Weights of a small GPT-style language model, trained from scratch on English Wikipedia.
Size: width 256, 2 heads of 128, MLP 1024 squared leaky ReLU.
Architecture: rotary positions, no biases in attention or MLP, an embedding shortcut, capped logits.
Training: 780M tokens, 5950 steps.
Each number is 50 + 15 x the weight over the matrix's rms, rounded and kept within 0 to 99. Layers, rows and columns count from 0.

# down: layer 4 MLP down (transposed), 1024x256, rms 0.0393, rows 4-56, columns 64-127
# up: layer 4 MLP up, 1024x256, rms 0.0649, rows 5-56, columns 64-127
down4:38 48 57 66 73 48 46 56 57 42 31 24 40 64 67 25 61 44 48 19 45 75 57 54 61 46 54 64 35 59 83 68 56 35 48 67 67 36 54 49 63 57 38 35 59 55 75 52 55 64 58 59 39 35 77 44 30 74 31 69 19 82 76 54
up5:43 69 46 17 46 54 64 68 40 50 28 58 87 37 31 41 51 78 34 30 73 71 61 44 69 39 33 59 46 54 39 64 39 41 61 47 26 54 53 48 30 54 54 19 55 47 52 41 73 50 44 42 99 76 39 68 33 68 58 64 34 68 53 51
down5:59 46 49 72 49 52 37 53 46 54 20 44 59 49 48 31 41 56 20 39 55 58 51 61 40 58 64 33 53 41 60 59 54 40 48 58 62 57 59 10 55 48 63 63 44 47 34 21 49 45 49 39 49 69 62 53 56 66 66 64 56 66 42 75
up6:36 43 50 40 40 25 20 36 28 43 41 53 46 55 44 56 54 70 65 72 42 38 38 53 38 32 45 48 42 55 40 73 54 41 46 28 50 64 46 59 34 53 52 50 54 48 64 53 64 49 48 52 66 56 43 44 45 43 41 39 48 55 49 44
down6:37 51 69 57 55 34 59 49 36 50 49 53 55 36 42 55 69 50 44 66 49 62 49 59 70 61 30 61 44 70 42 56 70 67 42 40 52 44 71 40 34 72 46 39 63 50 47 49 48 66 69 54 35 72 26 47 45 68 44 55 55 39 28 40
up7:37 59 58 53 24 33 74 47 37 56 51 49 47 70 52 24 54 95 17 67 44 56 31 48 58 26 52 55 33 31 49 92 44 60 79 69 41 73 47 60 43 66 43 47 55 57 62 40 58 70 61 53 52 87 59 58 30 62 48 31 30 37 58 54
down7:37 49 45 75 41 31 58 59 34 45 53 37 62 54 68 59 43 44 57 46 72 33 55 65 62 51 53 29 74 47 57 58 36 60 65 61 15 63 59 50 63 59 47 34 23 32 50 56 22 45 33 62 39 34 42 41 71 37 68 80 37 41 80 63
up8:78 44 55 66 32 25 43 63 42 50 68 54 65 32 43 43 22 54 52 28 56 50 46 66 07 56 55 56 28 49 37 69 53 53 57 50 73 55 44 57 53 49 62 53 48 51 51 66 61 63 41 49 58 29 50 51 55 41 39 58 68 66 67 65
down8:77 55 35 61 48 51 30 48 72 50 46 63 64 34 52 27 72 48 20 56 34 36 60 31 45 30 48 55 67 73 52 64 42 52 33 59 52 56 73 26 43 48 50 68 63 55 35 50 65 40 63 48 43 26 30 51 44 53 30 31 50 54 47 57
up9:38 35 53 33 33 41 24 26 72 87 84 69 73 30 56 63 42 52 54 49 14 41 47 61 24 47 48 37 46 71 27 20 36 45 50 42 41 63 55 57 48 54 91 70 50 46 51 63 85 54 52 41 36 69 83 71 70 68 23 56 22 72 32 50
down9:52 28 36 55 66 67 49 64 49 20 54 57 57 48 31 52 57 51 85 58 77 70 31 62 69 42 26 52 48 37 70 63 46 40 62 39 48 36 35 38 46 54 69 68 75 65 70 53 35 66 41 20 36 54 62 42 32 53 52 70 37 46 60 54
up10:46 63 67 49 51 48 51 51 31 50 49 40 73 35 52 58 73 28 59 49 37 52 68 58 53 47 69 44 30 46 53 51 58 40 51 36 48 41 24 56 72 44 39 49 57 70 62 59 44 45 49 47 22 50 23 49 44 31 54 60 78 72 76 56
down10:56 47 72 52 39 24 49 50 44 64 49 34 78 68 38 72 59 47 68 46 61 16 63 51 53 53 38 46 38 41 52 36 52 57 40 50 57 64 66 37 72 63 69 34 66 67 53 54 17 58 73 64 56 40 62 49 54 55 74 40 43 50 82 53
up11:59 46 76 55 51 62 69 47 45 46 41 63 36 66 48 54 62 39 42 46 55 47 50 48 74 56 33 44 61 47 51 45 60 36 57 57 61 58 57 24 48 52 47 56 53 34 32 46 56 74 53 42 31 58 46 53 39 25 46 50 17 61 50 54
down11:65 31 85 60 77 49 51 50 25 43 54 38 64 70 29 39 59 42 60 46 48 63 55 33 43 72 58 53 44 58 49 54 74 57 56 53 40 69 47 36 60 47 79 47 52 67 53 71 66 73 53 52 49 34 59 51 89 47 31 54 55 46 46 54
up12:56 52 39 32 41 78 48 60 39 43 45 69 45 35 49 57 56 40 40 65 50 57 71 57 42 27 48 41 40 50 48 66 49 75 37 31 69 65 64 37 43 55 62 34 56 58 72 69 86 47 46 20 46 42 99 54 68 36 66 26 67 41 92 66
down12:70 23 37 27 47 68 44 58 43 60 45 45 45 60 75 44 61 50 47 67 82 56 34 35 46 55 70 66 52 46 56 43 67 60 54 38 49 82 64 34 57 55 57 44 74 25 58 51 72 50 38 66 50 29 52 68 65 55 28 31 37 32 43 58
up13:51 56 36 47 72 54 40 57 75 63 99 56 38 42 70 59 22 55 13 61 67 54 57 64 31 33 49 23 63 54 28 75 46 45 54 39 29 46 67 61 38 56 48 56 51 53 43 67 46 77 69 54 58 24 63 72 36 57 58 38 55 55 26 78
down13:54 44 34 38 44 51 49 54 59 24 78 34 87 65 35 64 31 37 58 67 51 57 89 30 51 71 68 38 60 45 45 51 43 53 46 39 52 70 54 53 54 44 26 48 48 71 70 41 00 55 47 52 59 18 58 60 63 31 65 66 29 53 38 31
up14:44 39 34 60 53 82 52 49 39 47 70 50 45 23 39 50 36 47 43 46 61 62 65 47 66 53 56 41 80 87 36 50 41 53 34 49 76 60 50 74 81 54 52 59 58 66 66 36 34 56 60 55 69 40 64 39 28 31 75 64 49 31 48 52
down14:32 52 47 55 53 72 51 82 40 46 49 53 56 68 33 45 29 44 36 56 45 39 28 44 72 15 41 71 51 19 54 65 51 40 58 39 55 78 79 59 41 43 35 30 82 49 60 45 51 56 49 48 65 42 50 63 57 38 48 51 48 30 39 49
up15:74 38 21 38 48 55 33 53 55 35 54 71 30 51 25 56 52 58 38 49 66 71 53 68 62 51 59 44 43 49 55 70 56 21 66 58 55 43 45 36 54 49 54 64 54 83 50 40 48 10 39 37 56 27 32 64 83 53 41 60 66 72 60 59
down15:67 24 58 82 22 73 47 44 51 69 46 35 10 68 68 55 87 43 28 31 51 60 18 49 37 18 60 49 50 27 68 39 64 70 59 63 23 55 50 38 57 51 38 44 67 54 33 29 14 35 53 66 30 31 39 34 50 50 81 39 42 35 42 38
up16:58 72 59 58 35 52 37 59 52 59 62 31 57 22 68 60 62 57 76 17 52 34 82 74 40 41 30 17 49 43 26 58 52 23 35 63 66 59 48 49 65 30 20 27 30 32 68 64 61 39 53 71 55 36 70 23 39 37 53 57 30 23 33 66
down16:48 77 40 37 57 68 24 49 53 43 58 66 48 69 62 42 58 26 58 32 40 36 76 59 56 74 63 34 51 45 73 80 71 37 51 58 47 31 65 44 47 46 49 52 72 29 42 43 30 62 49 60 63 52 66 47 81 57 40 55 49 62 17 47
up17:18 72 40 55 33 61 67 83 49 21 44 39 58 50 42 75 42 51 35 43 32 40 59 50 57 48 70 27 45 36 47 38 52 47 54 25 63 82 62 36 53 38 59 64 43 63 43 70 41 77 47 46 58 54 53 71 48 22 43 74 54 46 35 61
down17:51 62 37 45 42 71 58 58 47 37 56 41 67 55 88 39 68 36 69 54 40 29 76 44 52 48 57 53 59 67 33 50 37 69 32 35 60 42 44 71 31 43 31 43 43 65 47 54 38 78 50 61 39 46 51 71 41 34 57 61 52 13 24 37
up18:51 42 48 53 51 46 40 31 75 59 42 48 63 52 26 55 45 40 68 56 46 38 43 42 40 49 54 32 38 56 43 59 29 34 57 45 60 61 66 52 41 56 25 26 49 80 52 54 70 39 53 83 39 46 68 55 39 30 54 68 40 37 63 77
down18:38 49 64 57 52 72 32 28 58 37 67 79 51 44 52 53 47 57 57 89 31 46 59 48 64 43 32 70 52 51 21 30 42 47 67 39 60 17 36 50 51 54 60 58 46 36 97 70 45 46 58 60 39 48 59 17 60 64 28 52 40 79 72 66
up19:50 52 59 52 73 39 51 46 56 56 44 54 56 50 45 66 64 67 55 57 47 46 44 39 28 45 48 42 33 68 38 38 69 42 45 58 62 52 53 49 91 75 57 47 85 62 56 52 63 56 47 38 41 39 68 43 35 55 47 59 30 60 64 51
down19:59 33 65 48 26 38 55 57 55 56 62 30 39 43 72 66 56 49 77 36 56 80 21 32 44 43 51 71 59 63 70 44 39 50 51 63 43 63 60 42 95 46 65 37 55 40 49 70 45 30 59 50 79 41 62 75 35 35 38 57 81 30 34 62
up20:51 65 35 22 36 64 60 56 40 29 53 76 78 47 49 47 67 44 23 49 66 54 29 63 45 47 76 50 41 56 46 34 30 23 73 75 22 47 78 71 69 26 55 39 50 35 50 24 29 49 42 29 63 82 54 50 72 49 51 51 46 38 37 60
down20:40 83 43 80 51 41 48 48 64 49 52 54 70 23 91 48 32 59 37 42 46 37 49 26 50 42 59 65 63 45 63 33 31 52 67 64 60 67 51 53 66 42 49 70 49 63 52 23 55 79 48 58 66 59 62 74 59 68 55 55 70 40 42 35
up21:38 54 56 29 85 57 46 51 61 45 66 67 39 48 47 42 40 53 42 61 35 64 69 41 33 54 48 72 33 55 44 53 47 42 65 72 60 33 33 46 41 64 57 39 54 50 35 57 36 45 35 54 38 60 49 62 41 70 33 62 75 51 38 58
down21:46 63 52 64 23 36 51 57 68 65 42 33 52 25 69 41 66 46 50 45 46 43 59 45 30 62 38 32 68 57 70 68 54 53 40 59 52 40 60 77 77 56 65 82 62 34 33 49 24 48 69 38 75 64 28 39 36 45 60 66 57 83 44 50
up22:54 49 61 65 42 33 43 70 58 47 61 82 60 47 38 65 61 57 63 30 55 47 38 56 50 53 44 43 61 59 53 70 28 43 44 50 58 40 36 74 43 54 60 62 48 52 57 55 43 46 36 47 54 34 55 45 44 60 81 63 34 53 34 61
down22:44 41 58 49 24 55 61 49 29 45 60 31 39 60 46 36 45 52 73 59 58 62 64 60 60 38 34 34 37 42 66 68 31 68 56 45 83 25 43 26 55 58 41 60 42 55 27 33 75 42 70 75 44 24 56 39 51 54 29 49 23 53 61 47
up23:31 80 23 53 29 16 38 35 39 53 40 47 53 52 36 48 54 90 58 19 68 62 56 65 70 27 40 45 72 47 62 53 65 67 81 61 48 51 55 54 48 67 40 36 48 49 63 35 61 48 39 35 56 37 36 63 58 45 62 27 55 83 72 60
down23:65 76 69 44 33 60 54 45 54 49 43 53 48 41 65 46 38 18 71 60 62 41 70 41 54 16 60 35 44 55 43 38 64 45 47 56 48 52 42 37 66 56 47 84 57 65 68 38 60 40 48 47 42 33 47 79 38 74 40 67 67 61 66 53
up24:37 63 56 25 56 49 52 79 53 63 30 46 34 43 41 72 66 54 33 55 52 39 74 23 31 49 57 74 54 44 40 80 58 98 65 78 58 42 59 29 50 58 53 62 58 41 77 45 61 65 53 22 51 15 58 52 31 34 33 32 33 48 63 53
down24:66 39 24 47 37 41 51 69 53 70 68 44 41 60 62 57 54 69 63 49 50 42 36 42 61 35 61 70 65 50 72 44 51 74 63 71 62 31 43 78 59 36 09 40 63 73 55 38 56 69 37 21 32 60 32 62 76 70 14 42 57 63 60 36
up25:52 47 30 26 60 81 53 69 79 49 65 46 55 61 37 44 70 63 54 55 12 32 64 35 71 37 46 75 46 47 58 60 48 43 94 61 47 61 36 53 52 40 47 41 18 63 66 08 53 43 43 45 52 35 41 75 66 39 38 58 54 47 54 38
down25:37 68 43 52 43 45 58 33 52 32 71 32 35 62 38 59 34 36 34 68 76 57 46 73 27 69 38 45 54 16 41 36 46 58 66 53 28 57 44 31 64 34 80 75 56 41 41 57 57 41 62 64 60 78 43 49 37 53 08 23 62 51 27 32
up26:47 28 66 47 66 52 27 65 57 51 53 85 57 61 34 61 61 79 19 39 37 51 82 90 60 39 34 38 29 59 48 38 78 46 72 75 31 53 61 30 48 46 60 80 59 42 53 59 52 36 55 36 51 32 65 34 44 40 48 46 41 68 50 27
down26:41 39 35 70 19 47 49 49 55 52 51 29 72 49 73 54 55 57 89 34 53 52 41 58 56 46 68 47 45 77 77 35 50 45 37 31 72 47 67 46 39 30 54 42 46 67 39 61 47 52 43 30 65 50 37 73 42 55 60 52 69 23 42 33
up27:56 62 45 25 44 39 58 39 70 35 51 32 57 57 49 48 49 81 35 42 44 71 58 40 54 73 82 51 58 43 47 26 54 40 53 53 67 54 32 79 46 65 64 59 25 54 38 69 56 39 67 41 78 41 79 28 37 60 32 63 78 32 53 53
down27:43 53 27 61 49 46 62 66 75 62 56 39 53 62 69 49 42 21 47 77 55 39 59 76 47 62 47 42 67 20 74 59 82 50 63 65 52 48 70 42 78 65 73 79 57 32 56 42 28 50 65 69 28 71 53 31 45 54 81 24 33 48 56 81
up28:14 40 37 31 58 26 48 59 74 39 58 49 54 54 54 72 26 27 58 49 59 53 74 61 42 32 39 49 39 69 59 38 25 56 36 56 69 66 33 49 32 59 65 62 66 26 68 28 66 54 41 25 58 50 56 52 47 71 48 46 29 46 40 26
down28:68 41 54 54 40 45 53 25 24 70 47 41 32 63 37 61 66 75 72 78 47 80 28 58 54 52 43 46 79 68 32 56 54 51 46 67 49 56 45 56 43 33 26 32 54 58 38 59 49 29 39 75 42 35 73 75 36 41 56 52 54 67 38 44
up29:20 68 81 17 48 29 70 43 47 59 23 89 62 27 35 59 12 46 69 59 39 31 38 44 59 77 54 52 89 99 31 30 61 60 41 43 75 49 26 60 41 38 46 48 09 54 55 34 58 48 52 54 78 37 44 68 47 23 48 86 65 72 61 44
down29:78 57 48 70 29 31 43 58 52 66 12 37 52 28 74 36 33 34 53 42 64 14 39 41 38 43 52 38 47 46 53 46 52 17 40 47 27 41 25 63 56 43 40 65 30 25 52 54 59 51 40 65 33 57 59 17 54 30 48 37 68 44 75 68
up30:51 54 53 40 56 51 38 62 60 54 32 63 50 31 44 33 56 33 33 42 13 49 34 54 67 45 37 49 49 56 39 39 67 55 31 54 26 45 16 48 42 49 61 52 54 77 68 37 67 55 43 65 59 34 26 75 63 35 52 45 46 52 50 48
down30:62 44 72 49 58 44 55 41 58 55 29 49 47 20 25 33 65 51 46 39 27 72 26 30 53 28 53 36 38 56 47 28 61 55 55 67 74 39 12 61 37 53 58 76 68 42 77 79 50 38 33 53 44 52 63 48 61 40 66 53 39 45 57 45
up31:40 52 66 40 62 36 42 47 43 28 52 76 44 55 46 50 39 53 62 58 41 50 24 54 48 39 75 79 55 67 52 61 60 55 61 24 50 67 31 55 66 52 56 24 27 68 49 57 66 44 47 52 37 40 42 44 61 57 65 66 27 64 61 71
down31:03 51 66 37 55 58 30 41 26 68 43 56 38 61 59 54 42 29 65 56 50 66 51 45 51 43 61 36 24 65 51 57 69 61 51 75 68 38 52 49 79 66 62 44 45 78 69 62 60 52 60 48 43 51 59 71 41 74 56 64 29 45 63 41
up32:52 57 46 69 55 49 70 70 41 60 41 70 47 52 52 46 57 57 62 67 32 43 44 57 34 66 65 60 49 38 54 65 46 13 47 61 49 52 27 39 61 44 42 17 42 53 26 45 34 36 56 62 68 65 51 68 52 42 35 26 63 51 41 57
down32:69 49 04 74 39 53 56 58 44 43 68 61 57 34 85 61 59 33 44 22 35 45 69 59 59 67 51 58 40 45 65 46 54 41 65 47 54 36 65 39 61 51 31 67 42 79 50 40 26 82 79 58 38 67 44 32 55 33 46 69 38 72 62 57
up33:21 61 42 49 62 38 19 45 36 62 32 51 54 73 57 56 52 52 33 79 69 38 52 56 50 48 27 70 54 62 61 21 54 43 49 60 50 59 65 60 64 45 46 43 64 65 86 50 79 64 32 39 74 40 33 45 74 46 39 58 58 76 51 30
down33:44 71 75 50 63 57 73 43 24 68 54 45 44 60 53 38 65 22 66 44 45 38 30 69 74 54 55 69 35 23 47 45 52 40 01 57 48 45 56 44 45 62 50 14 36 54 61 61 61 53 37 71 10 34 40 34 61 42 47 47 61 21 44 44
up34:70 33 42 52 34 34 55 46 43 79 34 66 33 48 67 74 47 60 29 37 43 54 58 89 16 38 65 71 45 34 54 36 66 58 55 53 57 45 54 34 83 42 29 53 52 47 60 61 81 43 53 42 26 36 74 43 51 54 69 63 51 68 55 57
down34:48 56 08 33 61 41 56 64 71 29 41 42 16 39 34 68 32 51 49 60 26 56 59 56 46 38 55 59 37 29 44 79 75 61 27 21 54 46 23 45 11 56 47 48 71 45 41 87 74 38 63 38 47 77 48 48 39 42 60 38 68 26 46 45
up35:40 43 38 33 49 48 42 82 45 79 40 53 30 52 28 68 62 33 52 33 47 09 67 24 65 70 41 32 20 84 57 31 35 50 47 47 35 44 45 34 62 37 59 66 29 43 33 47 43 44 47 35 55 56 73 39 46 46 54 43 46 43 45 36
down35:61 50 49 48 55 50 49 55 73 24 56 44 61 44 48 77 37 52 64 52 40 36 34 70 55 37 69 46 54 52 23 37 16 61 52 39 28 53 38 54 43 58 39 35 65 60 47 58 38 54 48 49 33 47 41 74 24 58 45 45 52 16 43 47
up36:65 45 64 46 82 56 49 50 38 23 59 28 40 60 41 55 75 38 39 75 54 26 44 89 31 51 37 53 60 76 69 52 51 36 61 36 47 56 45 70 49 18 40 75 37 33 51 71 56 45 38 28 32 45 60 45 51 48 46 43 49 35 31 52
down36:58 22 44 51 68 37 54 21 49 51 27 65 46 78 50 54 54 68 32 18 51 44 30 57 21 53 77 60 43 46 57 30 47 60 54 59 66 43 37 80 35 60 35 61 63 38 50 27 42 64 75 40 27 41 61 67 25 49 47 56 64 57 77 79
up37:25 29 27 49 56 44 38 50 50 83 60 37 37 33 48 81 59 51 56 17 54 49 63 72 43 52 78 90 47 67 54 39 21 49 36 30 59 86 48 53 64 45 46 75 70 66 46 35 50 45 57 48 57 60 69 50 45 58 38 52 33 93 52 68
down37:54 56 55 31 53 41 75 65 45 26 56 48 38 35 53 54 30 64 67 65 77 30 34 58 57 55 66 13 44 46 54 43 66 64 41 57 45 72 29 36 50 49 38 32 43 38 60 35 54 64 64 86 46 46 67 69 39 56 47 55 59 64 39 49
up38:51 62 67 58 77 66 68 32 61 10 57 53 38 65 42 34 53 62 62 35 55 69 68 41 51 56 20 43 37 40 72 57 47 58 61 32 29 69 14 12 47 42 43 40 58 62 42 46 56 42 58 54 42 63 39 51 36 47 51 38 68 43 51 53
down38:73 51 31 56 65 52 46 57 52 68 55 59 52 27 26 53 40 34 20 45 84 30 29 49 20 51 57 23 52 35 40 81 61 40 37 33 34 51 58 42 60 55 58 48 71 46 59 46 61 43 51 41 45 35 56 70 55 47 62 65 62 64 50 56
up39:63 64 41 48 39 64 27 54 81 60 63 51 67 88 39 45 51 34 36 63 59 47 50 47 48 51 30 52 48 40 42 64 43 36 32 45 37 73 56 55 58 35 41 68 48 57 17 41 26 66 60 68 65 67 52 61 80 38 56 42 60 36 52 52
down39:49 46 69 31 44 46 35 36 45 55 51 67 49 43 63 58 43 52 52 48 43 40 35 58 64 51 46 74 62 69 59 49 28 47 70 61 47 49 74 55 38 26 72 57 58 95 74 60 59 36 38 28 53 47 55 53 56 75 34 61 45 54 38 20
up40:46 21 28 59 72 59 57 72 39 67 38 27 39 47 46 48 67 38 39 55 52 61 57 69 47 46 50 81 58 49 57 47 60 62 84 63 70 53 56 42 79 47 44 22 42 57 41 72 24 35 22 51 65 20 62 59 23 73 74 48 77 46 52 39
down40:75 42 52 72 37 57 38 57 45 38 57 51 35 35 36 61 54 46 38 53 56 41 75 52 37 43 40 49 58 50 46 53 31 63 54 16 43 42 48 50 43 46 43 55 42 43 79 46 56 49 58 31 40 38 61 64 32 24 38 84 47 98 32 41
up41:36 64 40 64 40 66 34 44 80 48 76 43 65 46 57 47 43 59 56 43 58 74 79 64 60 52 50 88 36 43 50 74 47 68 49 48 67 47 70 59 50 63 55 61 51 22 50 39 53 71 59 50 57 39 65 72 42 74 45 68 32 46 36 60
down41:43 40 30 35 61 43 56 67 45 45 28 49 42 39 66 59 84 51 56 60 66 47 39 56 34 56 33 64 66 57 47 31 63 64 51 41 60 90 32 31 56 41 68 36 56 43 64 45 50 71 29 49 47 91 70 52 49 39 61 62 47 45 74 24
up42:14 83 30 35 65 59 57 53 45 35 40 44 42 49 40 56 60 57 28 42 56 46 54 65 71 50 19 43 52 69 62 66 58 41 49 36 28 49 38 39 38 50 56 28 61 39 49 27 26 71 38 52 48 66 46 34 51 40 56 44 75 46 32 44
down42:43 23 36 62 76 54 73 49 41 43 50 47 71 59 55 37 33 13 57 36 51 62 34 64 36 42 47 34 78 62 35 57 28 22 33 78 44 57 40 12 62 49 30 15 31 49 50 61 47 08 54 48 30 49 52 61 65 38 74 27 40 45 52 69
up43:58 31 44 20 81 53 63 52 65 52 96 19 64 30 54 64 58 24 52 58 31 53 76 42 43 45 29 30 36 63 57 59 61 35 59 43 52 82 62 42 63 32 34 71 38 42 49 69 75 58 21 44 56 45 81 34 68 48 31 55 25 56 54 54
down43:43 39 64 90 59 33 60 42 25 65 47 83 50 61 53 36 40 52 61 70 65 71 59 49 52 79 63 54 33 69 33 69 63 63 42 35 51 72 40 48 23 48 71 52 68 53 34 53 58 28 85 47 46 18 61 63 58 63 41 54 69 21 43 53
up44:42 63 63 56 51 43 55 60 29 51 52 58 50 45 46 45 52 64 49 53 40 55 46 46 83 70 37 31 61 46 43 56 55 61 78 35 41 51 67 61 59 42 35 70 59 53 44 28 38 32 22 34 30 70 68 21 53 95 46 48 76 41 64 31
down44:63 50 44 71 26 62 74 38 31 74 73 58 62 48 30 54 52 21 52 50 37 75 54 65 57 39 33 38 75 38 38 58 62 45 54 81 44 48 42 36 59 49 74 33 34 54 42 17 49 35 60 49 66 47 45 73 29 28 50 70 54 48 24 29
up45:53 72 17 42 43 62 11 44 37 51 59 37 61 36 66 61 49 74 52 59 27 53 86 43 62 48 60 45 66 54 68 24 70 40 52 60 53 34 36 54 29 60 25 41 35 57 48 70 73 28 56 58 30 64 60 46 44 29 43 65 59 71 37 54
down45:38 57 68 32 61 66 31 68 61 43 80 59 57 48 41 67 47 58 59 53 47 44 62 56 45 65 81 47 30 51 26 50 61 44 71 38 48 61 79 46 45 49 30 51 67 51 67 29 22 22 40 50 48 37 56 59 52 55 59 15 46 45 26 42
up46:47 63 84 39 41 91 45 43 53 32 55 62 16 69 61 23 50 69 41 36 49 55 46 50 34 47 66 48 46 37 20 29 46 18 53 46 50 71 61 85 90 57 55 48 35 36 55 32 45 57 17 29 36 50 50 53 82 52 44 31 57 60 74 50
down46:41 32 59 40 45 30 38 35 41 35 27 39 81 27 64 45 53 30 57 49 38 37 63 38 42 48 54 61 43 31 48 65 49 28 22 53 47 53 45 32 54 78 58 68 48 46 38 35 16 68 44 68 41 45 42 40 34 61 25 35 48 69 55 75
up47:33 40 51 50 40 37 38 45 46 56 57 26 58 33 83 34 28 54 29 29 70 29 50 42 37 66 58 57 64 41 59 57 10 67 41 64 59 48 39 32 49 36 52 52 57 60 47 63 70 28 33 37 63 45 88 16 21 26 33 74 62 80 51 46
down47:64 65 32 71 58 48 65 47 50 41 67 60 91 38 47 55 56 74 52 66 60 46 45 37 51 44 58 43 37 30 87 46 42 12 61 52 45 76 03 72 33 49 23 60 30 59 50 26 51 34 23 49 70 50 61 82 63 67 52 54 21 43 60 57
up48:20 70 26 02 30 55 46 38 46 73 67 48 68 64 50 42 39 62 54 66 69 40 82 50 57 41 41 60 36 62 56 32 41 39 41 42 46 36 62 54 21 47 60 63 63 38 75 19 25 52 55 27 60 28 65 62 64 34 57 56 32 86 60 31
down48:33 33 44 47 48 60 68 66 73 43 71 21 61 61 63 58 55 42 34 73 34 51 31 46 53 30 32 48 38 53 60 49 34 55 51 67 54 78 49 64 55 46 59 31 42 44 60 61 66 27 56 75 64 60 53 48 49 58 62 62 73 28 44 41
up49:46 47 26 23 21 27 43 18 13 63 44 38 57 36 32 60 47 41 53 48 19 71 60 69 48 68 50 29 21 54 44 50 64 46 29 46 26 39 72 51 46 51 39 60 18 60 51 45 42 18 52 42 76 25 30 39 27 51 26 72 34 41 93 50
down49:46 63 33 64 33 62 51 54 83 57 43 32 55 44 47 65 50 42 61 58 51 59 34 45 30 56 53 51 34 58 54 49 47 60 69 60 67 39 38 61 14 30 30 62 42 51 43 48 56 74 51 43 40 49 68 55 70 42 52 46 58 20 47 34
up50:71 42 58 70 35 71 34 65 61 40 60 76 25 60 38 55 57 65 38 53 64 74 69 77 74 24 25 35 29 35 32 30 36 32 54 21 88 47 38 58 60 56 47 30 69 50 49 24 26 37 35 50 30 49 42 33 54 50 75 59 34 44 51 31
down50:43 41 81 28 44 60 52 38 49 53 41 59 83 34 71 51 67 44 52 43 59 62 44 29 39 57 33 74 37 46 50 40 53 30 33 36 45 47 80 53 48 39 57 56 55 50 64 45 47 80 59 37 55 52 75 62 64 40 45 65 43 58 52 61
up51:49 49 56 55 50 66 62 67 47 49 59 70 63 36 59 51 50 44 56 41 60 45 44 50 61 41 30 32 39 30 56 53 51 39 18 61 45 45 50 37 43 49 42 59 68 46 61 71 67 56 53 40 23 48 68 27 59 67 50 41 76 38 54 41
down51:65 24 57 46 64 39 64 46 45 31 53 47 33 57 71 35 40 42 81 49 40 38 62 33 40 53 61 47 61 65 28 47 39 38 64 37 35 59 37 60 38 48 24 57 40 93 64 48 52 51 39 52 48 13 35 61 26 30 58 70 26 53 37 51
up52:58 52 33 02 71 61 63 51 67 38 76 25 62 48 72 46 56 66 80 40 41 38 48 17 58 51 62 74 59 48 46 64 55 48 64 38 72 73 38 39 58 40 52 71 53 59 42 33 59 46 57 26 50 53 26 49 75 53 85 67 36 27 60 50
down52:47 61 62 49 37 68 48 68 50 41 54 71 55 60 36 41 36 43 65 47 65 52 77 47 50 67 54 08 55 11 41 62 50 45 63 39 53 30 27 34 57 68 53 23 47 68 58 16 60 38 37 67 41 26 37 59 55 58 19 55 24 83 36 54
up53:56 71 70 53 63 48 43 73 43 49 37 39 39 57 44 54 65 82 38 35 57 36 63 55 68 56 84 63 72 81 41 50 40 38 57 16 56 50 60 63 37 67 53 61 68 53 68 40 43 61 41 34 58 78 56 45 46 75 16 44 51 61 56 48
down53:51 30 63 70 43 49 54 29 50 41 48 50 51 45 54 41 53 45 50 29 43 55 74 54 64 63 32 58 51 45 57 36 08 40 40 64 43 74 26 39 58 39 54 51 59 59 38 36 56 12 42 88 50 42 35 76 26 41 48 67 65 74 26 39
up54:46 65 45 46 35 67 23 35 73 43 40 24 59 42 50 44 36 69 27 45 65 32 32 65 59 37 45 46 66 60 28 58 29 69 32 62 39 71 46 49 66 49 39 63 44 59 82 50 46 33 68 72 30 59 29 51 49 55 42 75 38 67 66 47
down54:49 66 37 42 45 45 39 42 53 47 54 62 62 56 48 58 55 42 49 96 47 35 44 35 63 43 64 51 55 48 32 30 60 23 46 39 54 49 70 69 77 39 58 29 30 64 61 53 37 75 81 44 58 36 37 45 19 64 50 47 20 40 61 55
up55:48 53 61 33 36 52 35 64 49 64 30 63 52 53 16 34 53 61 51 56 33 65 53 43 35 78 27 62 41 26 51 31 66 49 57 57 38 64 55 35 61 49 48 53 69 44 76 47 64 41 30 55 76 35 43 74 67 51 46 72 56 69 37 57
down55:57 09 69 67 66 48 39 51 53 59 39 69 55 58 30 52 51 56 41 54 62 53 59 40 60 42 51 51 51 47 39 47 59 33 61 37 46 38 43 35 34 56 44 41 61 56 84 75 61 07 28 58 35 37 30 45 40 54 38 34 64 42 54 79
up56:36 38 37 30 44 61 65 48 68 24 62 59 84 54 62 71 56 96 67 54 29 37 23 47 49 52 21 49 35 46 44 44 37 46 42 37 64 63 40 65 51 21 56 52 50 35 35 53 66 57 35 47 29 52 33 24 47 49 82 61 52 54 72 45
down56:65 57 71 25 45 45 62 80 57 44 67 53 44 59 63 47 45 58 48 49 59 52 71 52 51 59 71 41 45 58 57 46 59 62 32 36 33 54 28 56 62 41 56 42 41 69 61 38 51 58 72 51 62 54 57 50 52 57 58 56 54 71 35 42